config.yaml
num_hidden_layers: 9
hidden_size: 256
num_attention_heads: 4
num_key_value_heads: 4
head_dim: 64
intermediate_size: 768
vocab_size: 8192
hidden_act: "swiglu"
norm: "rmsnorm"
norm_place: "pre"
norm_eps: 1e-05
positions: "rope"
rope_theta: 10000.0
rope_fraction: 0.25
qk_norm: false
attn_scale: 0.125
bias: "none"
tie_word_embeddings: false
parallel_block: false
init: "orth"
init_std_qkv: 0.0305
init_std_o: 0.0
init_std_up: 0.0305
init_std_down: 0.0
optimizer: "adam_variant"
learning_rate: 0.00125
beta1: 0.9
beta2: 0.95
weight_decay: 0.071
lr_head: 0.00938
max_grad_norm: 1.0
warmup_steps: 215
schedule: "wsd"
decay_fraction: 0.535
decay_shape: "linear"
final_lr_fraction: 0.0
batch_tokens: 65536
max_seq_len: 768
doc_mask: true
train_tokens: 633100000
max_steps: 9661
dataset: "wikipedia_en"
Each number is 128 + 32 x the weight over its row's rms, rounded and kept within 0 to 255. Layers, rows and columns count from 0. The size above them is the row's rms in percent of the matrix's.

# layer 6 MLP down (transposed), 768x256, rms 0.0764, rows 408-416, columns 0-127
size [100 105 111 106 105 103 110  98 104]
[[133 152  79 141 158 148 104 141 154 174 123  94 165 164 183 104 117 116 126 119 119 105 179 100 167  98 125 173 147 162 110  61 107  85 114 105  72 138 152 124 101  72 155  87 134 116 120 124 187 125  67 109  83 127 141 108 126 138 122 107  96 145 165 155 123 110 128 105 133  92  40 139 144 139  88 122 109 176 109 106 174  98 144 143 121  99 159 115 117  63 118 107  40  90 148 152  57 178  66 141 112  85 102  79 120 102 112 124  97 106 138 135 103  90 174 179 151 115 155 139  78 126  87 132  96 113  92 195]
 [174 103 103 138  46 142 159  89 134  58  72  88 144  94  83 187 139  89 102 108 143 160 114 116 137 111 109 153 205 114 155  73 101 109 166   1 128 146 102 137 159 178 124 133 177 131 193 126 115  86 143 115  98  77 105 123 140  99 118 137 155  88 156 134 133 139 132 123  99 120 171 146 141 133 103  25  94  83  86 110  87 117 128 186 168 152 139 105 142  97 122 129 119 106 104 130 152 108 120 119 137 122 116 177 131 145 114 154  96 119  78 131 128 133 163 134 119 136 125  83 117 139 180 145 156 140  93  96]
 [128 140 137 159 116 143 128 161  77  78 140 131 118  91 101 136 131 173 169 127 166 162 172  71 107 140 131 154 143 132 163 171 144 135  93 103 109 175 125 131 108 161  86 169 123 131 116 110 140 159 108 119 132 107 114  60 176 135 128  90 133 165 123 118  89 120 186 115 128 153 182 138 116 178  89  68  68 186 131 140 137 131 119 143 151  80 132 137 149  88 148 109 166  66  98 106  96 191  47  80 144 149 143 126 123 160 142 157 127 137 178 115 114 116 190  89 142 121 118 109  85 179 142  94 161 167 118 134]
 [176  97 157 132  76 151  92 105  82 119 128 107 132 159 100 142 158 152 187 155 109 147  93 169  98 125 132 118 160 119  79 130 164 169 168  87  92  73 142 174 153 170 137 133 140 162  99 125 157 106  87 113 154 136  95 139  74 183  59 101 126 109 130 108 129 108 145 106 132 143 170  89 106 143  86 125 149 178 176 149  95 138 168 131  93 143  96 115 114 136 138 140 119 131 200 128 143 119 129 160 126 188 134  76 132  94 160 192  99 114 146 189 143 104 146  99 189  91 136 123 131 116 119 167 115  81  80 146]
 [221 109  94 101 186 114 166 148 126 105  85 146 134 124 148 153  89 148 146 159  95  78 122 145 100  79  86 134 120 120 135 111 110 179 143  85 153 123  90 143  85 103 169 107  74  98 109 142  50  84 108 102 177 157 210  77 178 151 134 152 108 142 107 140 168  96 123 111 117  83 119 180 123  84 133 133 101 141 137  82 141 129 134 115 103 130 149 151 116 131  73 156 120 128 162 168  98 155 143 119 166 187 148 194 169 125 171  60 154 106 158 151 106 144  96 143 160 120 142 163 109  98  71 193 184 137 147  86]
 [137 117 106 120 123 116  55 156  93 132 132 148  88  92 115  78 160  82 123 107 164 134 132 146  92 135 140 134 129 147  94 135 111 134 112 103 115  65 146 156  98 100 124 136 157  96 122  92  81 150 152 171 127 189 112 126 124  88 111  93 101 171  92 136 153 120  84 167 119 194 121 126 159 155 129  64 140 190 237 133 118  79 104 105 172 108 124 153 106 173 148 160 102  61 117 119 115 108 121 110 150 154 146  82 114 136 110 144 128  41 150 133 138  84 133 173  93 124 138 159 104 107 195 133 142 125 119 164]
 [164 118  75 107  92 124 154 177 174 146 103 101 149 161 146 110 105 122 129 190 129 134 190 136 139  94 140 123 182 205 123  78  94  92 129 106 118 138 101 158 142 152 111 162 101 175 126  89 107 113  59 148 120  85 154 166 163 187 150 169 119 136 143 128  88  94  49 155 160  75 122 160 110 139 102  90 128 104 146 120 119 112 125 107 106 214 124 127 117 106 124 119 118 135 183 129 116 178 145 101 101 120  88 157 107  81 140 136 121 183 104 126 144 157 147 160 167 191 145 106 110 127  99 116 155  96 137 137]
 [151  84 104 158 103 128 124  78 143 104 112  97 178  92 159 153 121 138 140  89  44 143 136 154 125  96 137  97 116 196 115 104 108 110 116 115 160 143 159 151 128 114 120 124 110 157 112 128 102  81 159 158 110 128 127 128 127 110 132 104 209  89 123 131 162 128 127  51 142 130 102 111 168 141  96  54  46 134 156 157 154  79 110 118 106 136 127 153 146  83 113 105  74 194  98 126  53 144  78 162 142  54 130 167 136 116  82 111 142 103 133 175 140 126 106 167  81 109 141 155 113 107 172 113 148 149 128 138]
 [104  95 119  85 152 107 160 151  99  58  98 153 185 129 100 103 108 110 128 163  85  66 102 158 117 131  80 205 134 178 140  98 133  88 186  63 115 153 147 184 155 114 114  96  98 132 112 128  76 145  79  95  76  45 109 107 130 139  99 134 160 108 155 202 177 154 160 113 148  81 128 144 113 119 112 177 112 148 150 154 152 148 124 137 109 119 125 116 140 177  92 131 133 104 171 106 136 130 179 118 124 155 112 152 140 106 156 168 157  72 131 147 104 114 162 115  67 185  95 104 138 142 121 132  82 128 135 129]]
# layer 6 MLP gate, 768x256, rms 0.0843, rows 409-416, columns 0-127
size [109  93 111 102 103 101  99  93]
[[125  91  94  94 154 105 104 138  72 102 141 161 101 115  84 134 181 107 131 117 136  88 108 147 156  85 164 165 158  19 181  87 106 154 116  88  85 139 119 111 123 155 105 172  84 100 156 178 100 158 157 116 156 194 119  95 114 129  95 134  90  52  85 129 133 184  82 174 102 168 108 139 131  50 165 152 107  98 146 130 162  68 122  87 174 123 126 197  40 124 141 131 125 118 126 228 160 153 155 131 141 181 112 143 155 166 147 131 150  80  83 195 140 163 152 145  77 177 144 131 148  91 133  78 169 100 146 152]
 [120 135 128 111 149 102 157 106 105 231 139  89 134 142 109 125 126  85 111 143 118 117 111 144 156 165 116 115 127  98  85  56 181 169 136  94  91 101 138 130 183 171 122  51  76 122 179  87 152  80 177 120 157  89 140 179 105 170 127 130 135 100 133 142 159 111  73 165  86 163 184 154 165  93 136  96 132 108 140  71 105 158  80 140 136 134  89 136  90 144  61  37  76 149 172 112 117 122 138 131 118 140 107 100 126 128 121  81 106 113  92 157 164 197 172 156 154 112 162  93 112 132 143 163 114 112 111 167]
 [140  92 157  97 150  70 151 101 125  93 153  81 134  77 136 101 163  80 103  93 132 152 141 146 137 120  83 102  91 119 178  99 180 107 123  85 128 138 107 130 137 128  90 133 126 191 124 150 165  38 166 112 112  95 130 168  94 151 117  83 128 112 149 107 135 111 121 136 115 176 171 135 118  70 137 190  95 139  90 110 158 136 108 165 135 194  95 156 163  95 139 143 174 189  92 130 120 156  87 120 132 126 166 167 111 122 159  47 124 128  95 110 151 120 143  91 128 127 212 122 174 130 174 165 211 149  67 163]
 [126 144 128 130 163 127 118 196  85 119 137 119 126 118 133 152 122 128 121 133 107  86 189 135 173 113 161 139 104 120 104 176  89 157 108 162 144 133 131  54 152 134  92  86  58  87 170  73 168  74 135  96 127 189  92 110 164 159 141 188 162 121 140 172 144 168 152 101 132 130 153 121 129 135 117  84 145  83 124 117 137  63 123 124 177 178  76 172 105 152 151  86 113 109 138 135 136 151 164 140 111 127  89  99 123 153  87 131 101  51 105 166  93 103 152  85 104 146 164 111 124 173  79 147 156  68 154 104]
 [188 108  96 164 165 162 134 135 122 181 107 128 136 138 140 146 125 162 120  86  97 103 115 132  78 181 150  73 148 114 213 155  75 102 150 138 133 160  90 128 133 121 127 123  81  82 171 106 183  86 195 133 111 100 162 160 110 148 143 117 136 137 181 122 114 102 120  99  92 157 118 196 158 144 177 152 134 107 123  99 126 178 106 152  76  88 143  84 163 121 174  91 149 106 214 192 130 127 113 112 170 146 121 138 144 142 125  85  93 160 166 144 175 150 124 153 135 112 126 127 159  97 150  87  78 170  73 100]
 [145 148  53 139 185 126 164 160  90 169 205 172  87  79 159 165 142 145 121 111 146 129 140 117 140 131 148 111 147 100 160 113 163 161 159 108 117 166 138 100 104 115  86  82  88  35 153 129 130  63 172 130 122 132 137  63 188 119  77 126 153 136 217 117 141 159 153  89 177 148 138 125 129 142 157 142 130  96 103 128 133 131  60 111 116 119 104 104 119 115 179  94 138 141 161 138 135 108  94 101 179 110  60 148  71 160  89 145 151 174 131 120 120 172 136  80 120 164 157 162 117  98 116 132 159 136 108 127]
 [143  84 139 108 173 113  85  80 104 106 142 112 145 152 116 153 177 134 129  50 164 145 105 193 152 132 104 132  88 101 120 128 146 101 175 102 115 132 119 109  95 162 129  85 136 120 198  42 154 121 134 120 147 120 193 177 160 122 148 151  37 137 128 133  88 119 119 152 116 131 148 148 167 124  95 136 122 112 124 132 159 136 122 145 122 138  76 178  92 133 114  82 102 183 184 209 157 136 156  94 101 135 170 138 114  61  40  77 127  53 131 150 121 146 138 158 104 173 117 155 146  93 130 111 157 125 138 124]
 [152 195 118  98 154 117 112  53 137 126 177 149 114 131  82 162 168  94 163 123 146 129 121 186 158 161 184  93 108  69 109 109  97 112 160 168 123 197  92  81 102 124 142 157 135 145 146 166 122 111 162 131  97  81 137 131 116 101  85  83 164 135 121 133 158 114  71 140 156 182 101 154 107 113 110 126  76  96 148 150 155 134  92  70 150 148 141  67 161 123 119  64  67  65 133 104 158  92 121 142 192 188 132 107 124  83 149 117  89 111 138 171  97 143 121 101 128 107 140  73 185 104 111 115 135 112 137 142]]
# layer 6 MLP up, 768x256, rms 0.0793, rows 409-416, columns 0-127
size [104 107 104 105 103 110 100 109]
[[113 123 160 153  82 124 168  99  96  81  28  97  94 133 106 122 104 132 144 113  69 118 149 134 194 149 135 117 175 186 112  92 118 150  86 103 107 148 121 160 124 171 121 161 148 149 148 131  96 106 120  93 168 115 186 180 187 136 144 124 135  76 128 186 105 129 137 150  96 111 168 167  99 135 135 151 203 128 127 102  72 132 132 140 100 194 118 110 197 170 101 112 167  75 110  74 110  61 139 122 117  87  87 141 121 152 132 171 150 100  97 125 129  92 124 114  77 147 115 135 108 158  82 109 128 144 171 117]
 [ 78 121 156 108 105 128 114 159  84 121 128 130 141 135 110 102 156 182 176 129 111 127 111  53 138 202 114 162 137  92 135 125 161 134 154 119  92  91 142 108 142 136 128 167 142  82  78 147 149 146 116 109  91  89 100 171 142  94 124  99 118 164 128  85 109 172 135 192 167 137 158 108 153 126 148 117 118 168 117 134 164 159 128 125 160 163 162 161 146 136  71  91 142 113 162  86 139 143 155 149 177 174 136 112 118 155 152  93 107 172 109 144 159 151 163 112 128 113 118 151 128 240 104 142 131 135 137 147]
 [150 139 164 121  98 143  98 124  97 167 126 136 172  86 147  97 144 103 139 163 105 177 139 120 135 140 102 107  84 135 130 114 203 114  78 132 102 125 115 149  78  80 191 168 104 130 159 138 123 160 140  86 130  95  65 155 146 165 120  89  72  96 136 156 118 148  97 113 124 139 152 136 176  83  88 128 113 121 159  81 147 122 165 118 143 149 174 123 117 143 148 145 203 167 135 111 167 179 120 117 128 138 115  70 160 139 112 109 111 180 163 116 152  69  50 106 141 114 121 126 187 191 134 131  77  78  95 152]
 [ 98 141 153  97 143  99  81 139  97 104 138 128 139 143 150 142  87 106 160 146  91 117 181 176 153 138 158 125 153 152 148  64  86 120 176 106 148 123  94 109  98  90 112  97 103 120  89 164 108 102 137 166  79 136 119 184 177  68 127 127 122 116 177 123 109 112 182 166  49 118 142  84 103 133  87 111 107 108 123 100  71 106 118 162 109  98 126 109 128 122 113  94 120 141  98 114 108 229 145 108 124 169 104 172 196  90 123 118 151 100 173 121 140 116 146  69 160 103 174 161 142 145 182 116 119 133 141 113]
 [ 47 105  97 143 143 100 141 139 127 155 140 200  71 151  64 131 182 142 127 117 114  89 136 160 147 133 180 134 106  83  98 173 133 211  94 149 106 173 148 146  87 122 104 148 114 142 128 128 101 163 148 162 110 163  82 139 160  95  58 121 156 143 161 144  49 188  89 177 154 129 144 138 129 205 172  65  94 129 158  89 154 116 148 153 127  82 117 143 100 172 148 137  81 102 161  84 145 131 108 103 109 147 144  97 114 156 106 111  99  71 128 118 175 155 119 105 120 118 144 150 126 129 130 119 199  97 160 163]
 [123 147 113  97 134 135  85 119 148  91  95 170 118 138 184 142 126 118 144 129 134 108 170  96 155 187 144 120 177 162 124  76 100  76  97  84 163 179 151 129 100 148 133 105  43  79 144 120 108 142 113 149 179 144 147 139 147 153 142 141 156 148 130 132 136 127 110 117 156 129  81 174  47 183 147 189 151 143  69 130 138 131 118 116 131 109  75 102  86 131 117 135 144 180 164 128 107 177 156 137 143 105 120 156 156 199 132 177  84 143 160 118 146 161 157 135 107 109 124 151  84  90 157 138 156  61 122 145]
 [102 142 151  88 125 169 133 150 136 126 109 169 188 107  98 126  85 173 103 134 101 158 148 197 141 102 138 120 106 156 145 145  76 117  70 128 166 118 112  97 197 110 105 121 137 120 146 148 161 114 112 154  97 165 117 155 183 163 134 148 145 120  90 189 128 135 174 144 120 105 138 133 159 148 141 153 178 143  68 201 110 169 116  97  94 154 127 141 173 136 155 116  95 109 139 177 122 105 102 182 136 146 146 183 120 121 120 132 106 138  98 106 113 147 186  75 166 134 163 123 142 130 155  54 103 124 173  87]
 [172 123 169 115 178 139 151 136 124 155 159 140  73 132  45 106 110 103 131 113  89 148 108 175 140 147 121 175  83 105  76 204  54 124 142 170 113 123  58 161 118 142  98 158 114  85 190 157 140 160 141 131 154  89 181 215  84 146 112 128  77 118 129 169 139 131 114 142  90 133 157 141 179 125 115 154 104 109 174 149 116 119 143 179  97 154 148 148 162 137 111 103 148 143 132 166 104  89 104 139 161 162 116 136 192 118 124 141 105 124 117 129 122  60 191 112  51 100 114 152 172 137 127 134 132 134 155 105]]